Weights of a small transformer language model.
Size: 13 layers, width 512, 8 heads of 64, MLP 2048 squared leaky ReLU, vocabulary 8192, 49.3M parameters.
Architecture: RMSNorm before each block, rotary positions, untied embeddings.
Each number is 500 + 40 x the weight over its row's rms, rounded and kept within 0 to 999. Layers, rows and columns count from 0. Numbers have three digits each. The size before them is the row's rms in percent of the matrix's.

# layer 4 MLP up, 2048x512, rms 0.181, rows 1051-1076, columns 384-511
102:415504539508489525478465540485577482460547532547496461538500517457517483410562462506505530539489533407450458503492524481446485620507494488497559498504490501479548467522521523495527515496450460427503483548501557543506495471489470463472575548492556476485497549450493544540469484475462421526460521502555419462488575440478448525514537503568449454515447468507430582473495490509469519443522
099:514472482503481509499563498543460470428501504493466485581471522418495533484543556415591451477471507439516440561507487485454515478468487503465426537510519550510494439520478537503448518507499389549508517521524446453498557483523518467397496501552497521515442578575416504437473559543493513451461560452531487523545499589484551406524516445527503589575536537536492490494446529504485502522510
102:546489518458521524469488469533508526483509500439500525525501447551481500519489551488536424493545500465519466532478523495478504450453507558481514533503469516445496527483538483535541525360507462537454551484594480533462502480452447517531496437478476494447501498526534477512509468508503506545580533465429504495472416438511528426473474624475581495521470463445455548489435490585435503443482
100:408468522443541477579501536473453441425505483427514543548528527527511576508582547484478490509540460481501467532479465464425505488562511436487540492499504520469500492475489554506556516583467451430518579491506486512501483562564451502505564466491529543546565549539534539520480556554481496522444490502511527507431520520530547563470533464510512496541534466497471469527466442447494475490516
098:474504538486487517478505482535406502535493558567569452484486508562426476480529509520562531503491520565470519400500393501499529535469549508538460443477479450508446460480541549464444463474563506508454490495531448485508529540494465486451575498436548497521518559573539481441528491522443468517540469527497457562563469503457491533478512429422485522534475441462448571485487439475449566468504
100:428454461489547516534485503510511513507490498614522395493594461509542490538464431421501509574472519486488579458504411501408548428446549526456584487569566469509512480475550490531462476423498539511514526504516554414519499507506439433471486410530544523542569516523422519529557507474561468545533472480529432457540593481485419489517486479487558473542521473497532482534532545446446585428551
102:562503592508484534459517509529498522546508515493445543562514535451449448551501487494455400476509508477468528558478503502518530496476487548510471505500516525421410395506484478507568546500462456456528510493413453458508491470477500514468518481467502479484505499523473479459530397467514452436470481533524527478522482465517513519499447505503418519517507502366433457591466470516574562488522
098:470518509506466463516530583514524488557516448497469487526461554521549464495402469462504478487528449585503558539479508548576496523543452498437586473476565482521473585548479483531544558529499430508448499485501469570483532471538430526487550505446523538547496489455474537426533450415468484555512542498465442451533485479517512481472523498536536480528562542448463532518481477465571480593453
103:499575534516539561510481613461507475510499561483508538461456558445488405472508506496492506500520557531467499529477487489529470518477484450503481565465476473508571455550473497445406495600523479576522509485518502524494489526455583510475504494537514510462449520564514524479449620507488555502511434493512431512391464505434499469493497527513558494524516447539447496581519532481492527511507
099:550492479448465498512503540470508515511480521551506472505478476452543507520561505484472452502480524474494487515528456584576495476521509464429584585438452507525586467470547429427555492484481462515528536518444460545562493534452564461405567478516495532523500515420470527548525433555544460484521542463596526507519524438511494550536469459499501467422549477499499511461481479479452494524464
101:504475442490490512501458516407514484511507487547501466547470490536516492500499522537507497512398467446518480515514495561549466571527449488516520485537504455524478541453490489584509470469534515539477486432496500459464462622475471434546528464522450399459467557647490468521528460459505501584572460452476558502476488544563527483540524497469482530484586501500488527526468529472529505539481
095:572512537508524451454503484496524495602439510525492473453518533553478544543498529478519509484525492465564538494483528523467504504501534502601441477446508550504513479547462472487475516502477445439521509514489547459473490480559501509539513449534486471465451511471543561463536479575533463414458488456494408449475492524518461499462517548617464517531469551448540512529534517454502524540473
104:447474422468479484479525519488440494497536509517434496505519411498544525452487526524497403510508471494523440422497529478415489460502455480547489526443468530531534525465519489570432465465483468532516518538572460489570504502420508519497574534510476462520546493528558542479511487462437472498486524515458499573443546492492461458534570538560516550528501547434489526540525515424466495527530
101:560493542504565513547524477540572500467490532554484491507506508502470513492544544481579568471488587553487458466526504531451499425441519499523484521537448496531535460478509510491502520466466493520534498465476598475464460581542405517467541556526526565460420471512506567565551497421559538574561515512520483432553527573509427544493517464501441499480487484508545465534502512516476492465513
091:514525507436595546589517563580502476481566487482486532482463481519487474486578553543540486538487506432505498443509548563466465467574587520480447473510550447528492499503478479499487402498449397442549442598468484451435495504539526504518508459528499450435471502436461466533495502515472469521519544476540549436522481477455479558541502480443440494490547408521458490464436508512456464503440
099:551540454555527553448405507597445496536508518466465410503447532486470441473468499464482500534516548523531568470556488436522530527440565538401487479478513456489460473492450451558509547534571501465524515515506508534535540474517476470491527552476511473439470545480529429472469523499536442517489515507487521448464563479526508485551396421437470538520480454442496506464401571521519539480498
101:490552454530474476552508568489505467486495412557454460487427540433485491533468526493490524499557498518507577436503593506601468548550499424500521511516501493452555471471536434544491546425515514527549459501552459507441528535502541483480479520507481504498471593525597527554613495532553527500485516538537501470449489457535524419479474495494480491509459488525476507466450570529464542516509
099:479520475505480484574499464525425498574468459466583521470553561516511401466506546557517404421501489538514602530526531470536491526480528544482391517498520426522464501520497567491523557482474464453506483543540485515466555552530444475544479505557517537517403558547546519517452491552497492416445579522526472517478521487406486478454454535520475518490470440526445494484544471441469547532503
107:488513524497482531545480464522477526490519464487479411472543494470543482396542495470491540455438506470492566515552514481537513554493511547479490500486497502457484492544521526503562516515526527475582459519484462465493498530470542493516512436473501549551423526493511469491523463472547555439514499508486473570557517487512420494480512467559450598507563495509539552508514525517512434545549
099:504514497470447435415538451433438522488474524517522567440472476570496491461444447467507481547544457492510498512486521530510545518442563464474508581529428536521547526580539525494560581459480511469470522542486455554483492505537495499522457426498469474535451550481536505484508538549499502448532631456520487567594498464506446570526541434453483512488558481398415520489497503501483489472489
095:479551484441525452460495532532451477512477421557543502457491525493437505525505456491508482545431436529438469505493432500517533546550502449505530543477533505549531535562538547449452510450504497526476486510502468449489482414589545537470505533461496509456476423399498526513525419519445544497509508524477585522521544476504534457525474444511522455492529466476522448433490456470470442516505
098:448534442441456521524499526477489488534523486497491529552502493535529514467428521526457515493454476501567462472482503518521477492464530504488544453478507528504535529535507528464498534494608521447466522488448437446515523498451443483471451524561462564466468499478605452487567513449549454408494487499493549448472514553495514535396542510494466563548475497505488555507517493542435516492542
098:480465498486502484497462509458537536579431499483504482551450459517523494500460533483502511416493518477519460457497470506523533449488548482511478486505528592471554519468500538529493458464637552562461487514497452504496416462498434474533483522492457541467535552458571546483509462514499443539528460414442567539449508426419553582568463543464544510525565555518548458483531560507557457505512
104:469501482551500485502510454483419506490497456545548430528529481550494494464446491494588509445421502480497481478494503525461522503512469443510525519536564548513474507477431455502519481538500469525487564458461582560469475481523454538541490507435505478481499517529494557537528451575497545430553476523506501526539499485518484555484424481575529512482522534502472576523582484522515514488502
102:520585453518541429493524496428516477511533450545471497520420494450521532504558532497541526543513559437503505465546456455493471527535480497488508534513480530545482511485467510494445480514462473495477483483530522521503514492522457502526506477486454431542450484570546462519508504453507547473574432530510529520481541503529444459524423459511466535547480431540554486429610506482468502491467
100:420500442517487490546501417468460463513523507499500472517532469575480495508591487508440517479498514458508549467480531478471525489429480474499454432494430485524521452509410437486462459446512483469500466548515544528509447494557550489423504463460512591495491448535472484521469507580533505423487519487496464602514486530530526490499469542474467551522476414519484507522583482513405449539481
# layer 4 MLP down (transposed), 2048x512, rms 0.132, rows 1051-1075, columns 384-511
100:509521519548517470475455471520484514459522518395537508426488499510560485495528465515492465447541479435493526488493622445437525572404538465529557444455523424545502475417517501525494482505499455491436505587428442469559512522470473465479458427501566484500467532426544513507512517466542503534480526502582523601415571419582438501502517481511540503567506484543547503481505528396443482469516
100:548509543486448564511480541494488520521414590522451454488525539415543439475584551528577475558448517537506504486493494498530512466529527494486410507510394484542523482499541502491475558471481397498486429531514519528567484419517493450491469473466524487457460483561487491463459525545521532463440498511534437457483488511462496436481487582506502524484481569478519565504471463498492499514445
103:481478540542516586531460522505537536494542485499484461526481466577514435436506593546494488492546521523475518494464492530500440531459499465485491554493441504456544523519559567466475507459472517522472514490493566500454529485390481516516519593480487433412478527474507407523467551529569504569521497531441481495553489441545497526501493486397451515460491554492408563539479457485439497509469
105:551542445412523503550385493435504466508497520477448503492536452495446485517445590499473525577549500519529532560499528522449451581526516491442546480527505496472529555455518506601497541522484451508570522522509488460539473515501438532528514438547494512537488491495514516442515556491520490469463493466565516634448519530497477522456521486469538533539538382481488483452504466458435519479457
095:484471501469499434545598498550497490556442518481503497492546472596476485524489471483553545585470523517431427591526485469557478501465453517523509476535525445495524486488502517477523498443559546477474466588454475451521526527430473483453460518486539528509472499473471459539564535528541505517480514500537487529494546521494540519512537507436518519417535574482472515480539499590489482525484
100:526402475461540475547490453461529541503471546533550477526453493545577577564463453416481598508470449523557485547498521498455470548485505492513448537462519421551449542493495505524489505488495509527545537478508581495445472579561465455524528489545511462481514446489453472434569462572500428548515459454468448503490441506528506504516483516514569482492519521500518548520592500505526564469573
104:492561425536572485469502532485512498529454484539526535511523444499425489539560479531473453495533400467528469533570529525582590475461508527533480498455515506489514530555595522493431582483460463439416509530560465496500504470547455491556477469455439537470521485498477472458490490541440494546489419497496489526575545519549427457438493544500482463494462519471479474522476552519446522479536
101:543552463511459499430520400466446492493463533512481546486483465548510474486538509418465464519555560531487507507476538468545536517558514446465544485538494485525585493473475482492502533462499549519536467496565507555496523437514512619498601464520566495462531531495516480509481374468494535474526486487451526460585543523466532524502497503436417591533527457486526474507530531460523503512546
102:489447547484483533532530462454527502485439466507467515488463480559477551488613505523479417508541496506506477479529470557401526503556508457511480508519466369516458514489501473513541561554483531453525538511504464548484521469507532500534517532497493481521496516494508503501525590557457458461418487474492515512525443457498518535482527591506454548506497530510455517465520523499532487551514
099:492570471462496482507517513486536483525571455479416519489423514481432526479498541540516465512536539464539569434414530517503442553473520519427519428483528522527465511488495441533498457482525577508534479501520496434514562501444472500512486477557448417485503503517495433484496509480472475474530445466508500481496518539508513492490494501495493498483431504517487465528542459459558469537492
100:522484520465493451526523490497522504525574546501548507549463599540519525458494561411462462507483512409516483511572559527523515487619443516502522525486514486504418498536461475474521431540532485504478480511574572497481489492503485576459430485559465437492464452493513583537475538467451456479582444410555583450477428461574466502555506514456558476487490472510486507493429517505461548455470
098:532498543484501524479505464473441518495500540529493515527478453492562442473459540474466567413537485575556503508511481498527490536486458537550498444559411553498496561498468505540455503498515465434448483537520506470459548481514548431529516531484435444515494496583460535463437551548518454415541474525558483512577500496482482515546436486520459523512489448428538509495483541487504478486523
102:549470471483424441493601544576513469462467485470467490579526490521534542469488531469503491516529447423482491510528480605448504502501565479532463528502480521496523444492503516541444496516464506495496503478511489443547541513509540433510461469518495475557478517497439482521507523514558425525594518542417498529547498513501440437535522535504478474508470517454482551535476454452533478475544
100:498536479535452442529521542531416440558584509499529530502458474510495440552541484471505453471502481466490528547516466488493508447492466590446403499479468509492515478512517475443541464542507496486577419501501505523448431471560497489553502517521396452500554535435485531465511492408542489553539524472486388512538524575487520405449556482503488505531456474509481493512495505484525465451520
098:455564512506508489531500527599448444495518449477493455454506400506524531560544597526547445519487541441523468469497515545493454487547487568463533489498513538540465522492529525588465431534506416475563518488425452445515549467497519504497454557584491439469533545505505518545534530406557447520484475519522551516544532508478468490508512526474508550596513452528471503519590482527473487568469
096:509512510495403536531498511515477474486481481486528505483530513621465472524536500507440407460531449474432505486453509532562535522469509550476588518483438475500562482552548566480479476475488484556377404514509464500495522406452467565477565466533530456483483493489522483471541484465444512474526502547503486525518452569513486511441543513462420501488542560515579486483488487526540417540451
103:605522450518471484444514477515501495490426476461465478465485569475559495488499420428456522530567503495505493497508481581455454424452471447541476532590501530482474501468544481528474548486505507483439437506446453522465547492548511525517462538552485422455487460514465506510538510516530483548483505469463470551520505446605496470407412505476491500531484500535442499475523573532498515570488
101:481472463488418505501479521544515525479408587508553504501494533512507486491524479461488443501530531453489484526519411549473465523446415464519483478491498479452472434486443473518505554490494531458544504487522525440501501487495455493476492511613449479517512485482420520498494506481486430516581478510525476470442456507509510528557521523564529477538458507430477502559505558458444448519478
103:519543497490506499561451458530521533591508502473568545578551533487486451427462539445483494525379482489564517482545483387521520437522561497452511458480543515423547537524500538480510489524532492488536451467467537517454500486448540521537524440522466493509445543502463488443522437485529540395486497435473503473591511510523466527487537576588465508469569504536520531503553501530511451511500
100:484528483493512508463548505430546580418531521492521532514482476585474472410462506485477452537496470452529464540494559518466492517439490503512509529575479505501532490512503432513540510382537538504438531484479460540510514509502526556565547422450472530526430565528537498518589533493484560552435515505493512548562502488512488569517503425467515454503531502448403532539490553464460480543474
097:520446456496577596522375509547473499551574431536536483554478497398551488493519598461448485503476508428507491523542542462560556477490489493496503453505530464493487527499518516541518505470566507518548523504534476490546498462503488477442524509560525491486491536473547519518494511478447566508469498502520492480498596514554552557454476496521480453438492438492457507486512472456537524572494
103:502552522490487462604500408431474378499448479465449457544487533523518488511520538605459491456471499471513510462464510507543473480526476434515566478462504516532487511526475539536560575483575401493538507400510481531522494438476446507527479494493471489492591556471561481483515583506518512450527421538530417530430525409467481500531441523482497547509553512501593460514522521548472456526439
101:472478499560493500472552438491463515502522510526484504501526497528496548467485560491454458520528554473500483468524511465496569478528551485514492519495525536479498449544428550442476502447539536501485527531509543517516490523546477454522570518560400511507559456438582528502459455498473514551542512486507610512430428559496526525505453530495485472520498490496545541516489526514504459539530
104:477466497477516475496492442448436424464502493438395411526443487461467524469499476478552491518533472482576515526443479523476486482537578456467508433449459533470552526486453437517479392520486528537513513474559482470467545442496452491529463511485564524500514466489538521498387512468469503453513559501531488450459447554467519519498501555515518482472489432498461483536488555535494441450501
100:425542460495451480522519529581460481510476518608526463532508566425484482533455474500520508535487524487511504489546434469480518502515418511482494449487589562595517487543468461458477466516538517460465532539537539478502559514608505470459515547479567485486489456472538407506530502443484463480467406462569485475482541520529493494485498466524525513506509448518454556522506501471403535533536